Weights of a small transformer language model.
Architecture: learned positions, biases, tied embeddings.
Each number is 500 + 50 x the weight over its row's rms, rounded and kept within 0 to 999. Layers, rows and columns count from 0. Numbers have three digits each. The size before them is the row's rms in percent of the matrix's.

# layer 9 attention key, 256x256, rms 0.2, rows 126-255, columns 64-95
112:566524488560488542509496506532422523388414459483494562518472465524495317473452525532519453439447
112:464499486457457469510511502498448531529459428591470538433511616497585471520463527505555476526482
086:524565508437417500492558478490470479465471469598556454448526494516469487556449474515521539489505
090:488485538472505517551508475528490526529467402477554490549561603571528428427482425614414506439442
091:533505555391527445519449481553507485429512538477564536482518463546450521543462496489300444481523
090:485486531507535392556539439496464531528607504560670513532448448531507514581507433388590493573529
084:575552553454434492510541473533474515528483481551444522491441504483546485550429455510625586578518
087:640517481457524477558541510523465369455540569511414536533517545524548500503486491496553477455454
089:413515531531381476452449526511562510551518588496433551474510462519531542517477549481381383470484
092:502524457498562651569578466518548510479531446502569483523540450513518484490505471510428502477398
091:527499510490420534478490491380604492603529478520511498579442543545557486550565567495519513514514
092:557536414524469469457554439554493484542514490580576532573628504508567488443517547492569597538500
086:450508492572525423552452485444468482455423492595502439478434448470425507505493406467509436572497
087:577568502553547532488432473516480557501466369554587477550509424462473523470513484550505507593471
086:414463471492568511557534529515475489534484440564514465473485546585555471501529437496512548515467
082:551442495532506424501535542554406546492558469514554500524477477508449437409507480437415562527463
081:509610467487439465442490497513558443530476528565507509503467457517505553584472591573503522428585
092:485642456557584576562492494525474484500477505588521438520487485451450525486476478560613463562441
085:561467580448490536548467521541473483467555519530497434472485504451489459519574546449497437481406
090:570489562533492520430442413402544506572536490485391482601574483466472492431461559542468586417507
076:399465457563551415534562552565483550603535451562486534503443508543466596480482493486452552497618
089:572470467408510455505428615458483419470555486484587472433538485533456619450510526530491507573515
089:576435558296470453489525440552476503466550530491511617481563575452483537553559483445389455427470
083:467471548564497469543491471523568548466481524551442411522500514503466506417541451521557431501576
079:439465559543523518566536501447559564593517519435520514406472481503549478576486480499487531445445
080:536491490491451499479492508559537567466511541447484529531499545476562486501519489464513413480541
085:495513474464375469489508382530476483554453360504504521471507551495534480437475428525591518508477
096:511580419545548487508515577503542434492515555585519522531418572526575501483459493543448565491436
082:514581517432644539568530601517406564492530461445539523505462473494566530568515478533494604468516
086:418510498492467499436512479589482455483395488466466539531520490540462504524477439496364447591521
087:506477411597471473570529530451573526546526557481488507472568529529455481499510520469518469460613
085:532597433563599482360465556558528423484496548487453439534541502543513497451539499524499393424523
089:582588538470486444494501494616520528402543532535462451431549475463499481500496511421470475443520
089:514493481489415476558490567579461512455473647550418501476439525474497466469504568556504524602528
083:518506468553527478515464520531544551539511509521449424562462573436488473670514439492529502490527
096:504507560537503573571444517413504609519434529545462460424543501546554461557475429601439568501457
079:536467528580537519488518446447503537582454447457498486513554580484522532549475486542573566559468
091:478501426514421427520423524523474530505549560535500480547451545499443511462480478481500618462594
092:553461486554527492484431445485501478508573567410437497518504565474440492500623549544524532567499
083:476446466425489574445473515421449389509449486432505505532443523444493464517598517401405480439507
089:479416381518531495457392546435560497527520467491430509528515468627476471540518368465415479449487
087:442474512466483494464486536489438444536537524512519496625528480590419491534593446450574458550437
110:555556545496463475474502471447555417543471569512538524437416386525540552441508470547577529424453
088:465425460462565674451435539447499596518539505531474551493507411454548479486507458520388492529498
081:498563497516532431629379455616547400513554585515522552540514370420452503555533550512522483476522
090:428530536500505533527468452379527486402415551444524595511512469476514634532490475374453591547548
075:480534531518542544578455542521486477540480613500459491524543565529478499446549450431493479417494
085:591383473496445438563449473579448527557506563557545581424540469501543537399494544501466571539487
081:509533465479528534538408475575463528490486532509449500451436628513544525524476560467375427453468
086:486487497524554452529476439546464530553478529456443498458507534504484521492491488493579438504597
094:501479529498507448440503561517478452537504456594507493487474498425476494484511420490566499503557
091:520506404501532528516490520434504526525510486477538514513431604498522592472443506558493546506475
085:488467496498436469491462572628392514382508428457524468543525494516501461465509504558454475460602
087:509525492580495524526535522470570522525448567427514519488588512386453553479518499623502585543506
084:461527597505549540415439532494525530499465532471439505469478480412409555527433507536469446500449
091:457493494497484526489542451474446542524362426528497522560492480431454475488516548424461444452457
084:523548496514427444516534597570543546481425407623517608515454610471486527474579532469496499491561
084:517524524474455472558396492427486464490420528552549488518573468516519519545503500443555513531411
073:553533451492555539494535499477429469486536484496441539516465513464475500513414553481444503574539
086:540468510498564467480575506434490531511424559505497514598549454429452486453530479570523588490525
082:547441607457429542553512475486546525456525491512519593540532471554438614500569504441531540482481
078:560565492507416528574594467476582538536527482450439438434410467547509422572452430509491525467445
088:548506480559529447452478535448550511444470466571474540549466518436572518505555548494482542509500
093:431505567479361616430525547488572430428527569511534522523533476481523448564688524454409547484565
090:449494545663563480524487519553498480406487459502518415543435547551549528546484537514452431463491
093:471560481616523496547400508564492548434458475468496497589466529460422508506528483514577523538498
080:488427531537536508526562520507475501399558459512510460515498478505527549449479474479623541478458
087:496526500519535520411576507410547463558534422501496514556451476438533553471548419553637472483510
091:576447477498524515500508400496538498408575483451516446437610520500498453477464436510480454469488
086:554508528491443454524492428499463511483434525470479511472474446451565582467502491531441526543431
088:569541494622515530444571549536547470600512495467474632495475558515521437505416549597507543475456
086:430455587425534550480506553520477505495583571474533443489506504471547520620377487495601536478564
080:465535538401489536423467511530527489551493503460465534536543495541433443497490469565524459603515
089:540536526548486419480559450559494461477480540454487408506428437462514542557524525520472519490523
088:440445504485541526503539440491402507405449452587483460595580396420533536496463490449544501539492
092:465363527477470481494490557520399500403455506396481520446594525552536472538495546500433440534469
087:487457531455619503434464530493524491405420495438563445493448515540491512457431561548451536377470
088:482474506512475599552520518462487464566400457478477475512435445460510510524400326504475532553532
089:422502517558553522522546484567483574510480549496423551443571593447455503368410484496511518502474
093:466450593560493392431522500583477571447586443465453560575588429510485493509545425539307436468502
094:431454531576561398463517432427492527504531462426463558523495453606545552494590511475561484505529
079:519452504579445521494603411518452448530550497452487515550527504558598535463462485476420550503529
085:443491460437511541599510457491508464457425540544553483529526491461466521530449540525383441537533
095:542430530431521406467471502578466493475475453456518555438462477526463423498472538499529423452513
088:565425444472538552515555555538533478484437548486517538566403527499500473458482581524476520466429
074:485512482462526516471527489595474531521553472532521553562537477495581495510593413478501491486535
088:418415517503431500489551421468527517444533475520526511440502472533537554514487523476490595449527
086:468487597510483470542482466583537489412521455505533498559519532520456450492529486531427494516482
094:431502427579478441522513492631507484502452497512531409471505443571474449499543464528512476572564
087:535461465542548417551507503501515547501511616491433588515536526455479439465570457454393512428439
082:576423424531491554533538554403498602450521495432538446483502552453466468591439556537632490503481
084:585457463522570474463602449469510524541455515517495507412500435583532503501519455480547461482515
090:551602572536440519526599448542475494625528558574577468475468483472485437647580484507589455541519
087:542491508421530490516472494510447475461502507560569520553472532522501508419467488456551467489534
087:518378539498488450447468570583528418499498513490529549510592458480459457484540489513494605409555
088:479434500496514554547523480392459463421522449653566554437525433482470449533520428584490485486602
094:556435552460468549529478502494486541427583435485520482458545578522477512476470484457500411430523
090:560586395494475429581481533439527531507515511521533496608516513453559518490521598412700551436552
082:451529496553455488550450518494549413480510498577508436484540524462456376451503530488487512514446
089:471417465479496522574398486577539519438471537442504591491608560465540499544469471582389497473552
080:438501554451592513554450529482463510422488559568528457541502543509415475490490467459469541478512
082:571466468448583539508471433522496539473486579537610467401523475483554516499511450557352499508544
081:503463432534547596529512538481494451567597453537522553520369505474499541553481472579479576472476
088:555487511523477540526523453483607492519466367546465429472542497499502489538498501531529479524531
082:531493490540527468538481490500555596440613534420430577452478518449449413493547464493405460489456
081:496444485574482529450465555507498545530511484493553554589467400505504555530485541488554530454407
093:528547548366423570412472532472501478502545533357549488446488561501373598462508489471465583528571
085:508519558501514522450550533551514474513476444543523412439450525492479444504502521634468520571455
082:469547506472464528464461580555502466488520462527508520498573521481515579548468452406466532461448
089:454553521476483510539503547409451561490490440515537480435463601503469502546552537490597538451446
092:513554437548461527472476551453494511509518467509428507522571468528460551505508593407655498536566
083:479535585466552595485514500513485536629544556435526577552485414495522460546489489492476529517543
077:485534466454485538479472522472530440451481519550503533482386505553469534459574609516576546484480
082:449483532553534485545566487538489523570570440526439598525495560432562488552471527407503523503459
081:493451384498541400512495528571541432489532532507557610534442493520478433478523417504515496487509
088:440512514471539505502520461548518574588451550441588515435554518457500460522545512493389432522447
087:507597472543506437575638484494494494588484489503435455458507579426550517535528531454466426462556
095:544555510454500469418518429523378528494364455567465405506455579567441495494474459514492513488481
076:446545519495541472459510559485510473490551403527480518479519480482594501541518441449577449574583
096:440534537514485495591388485484426448461473540596544529502491485503480443562535529491506505531520
095:542502490475485523509510543527497458554448469412483515536589499488539428542501553539391550411559
074:535456506472576570487568489516503445535469509426405507485529486548512449514551554417462484565469
088:399546505470498463589574474446542516480540527508453506457506486562534522497579561480462459431459
102:392539496452496508544453482563490496524530478489533422528413548442462537490526451485563498500517
083:433462495415386470436428457570425514520502570530573525531524517472521468531505452511548582475580
086:430451554424439568462414484488565530494482532495525498429400575504529487461508483529524479516528
086:455518490525409550483525461491484433505562448469507412486432588559456464520548520510525488547446
085:531565480489534522517533477490497579502472561441551550578565400563537575500483547547444497535570
084:591480576436531426495486529507413494495548425475571475541494493487481473456440560484418396548437
076:559496478520534365515498448565405564489554526539520486532527533421528487530475522450469476433540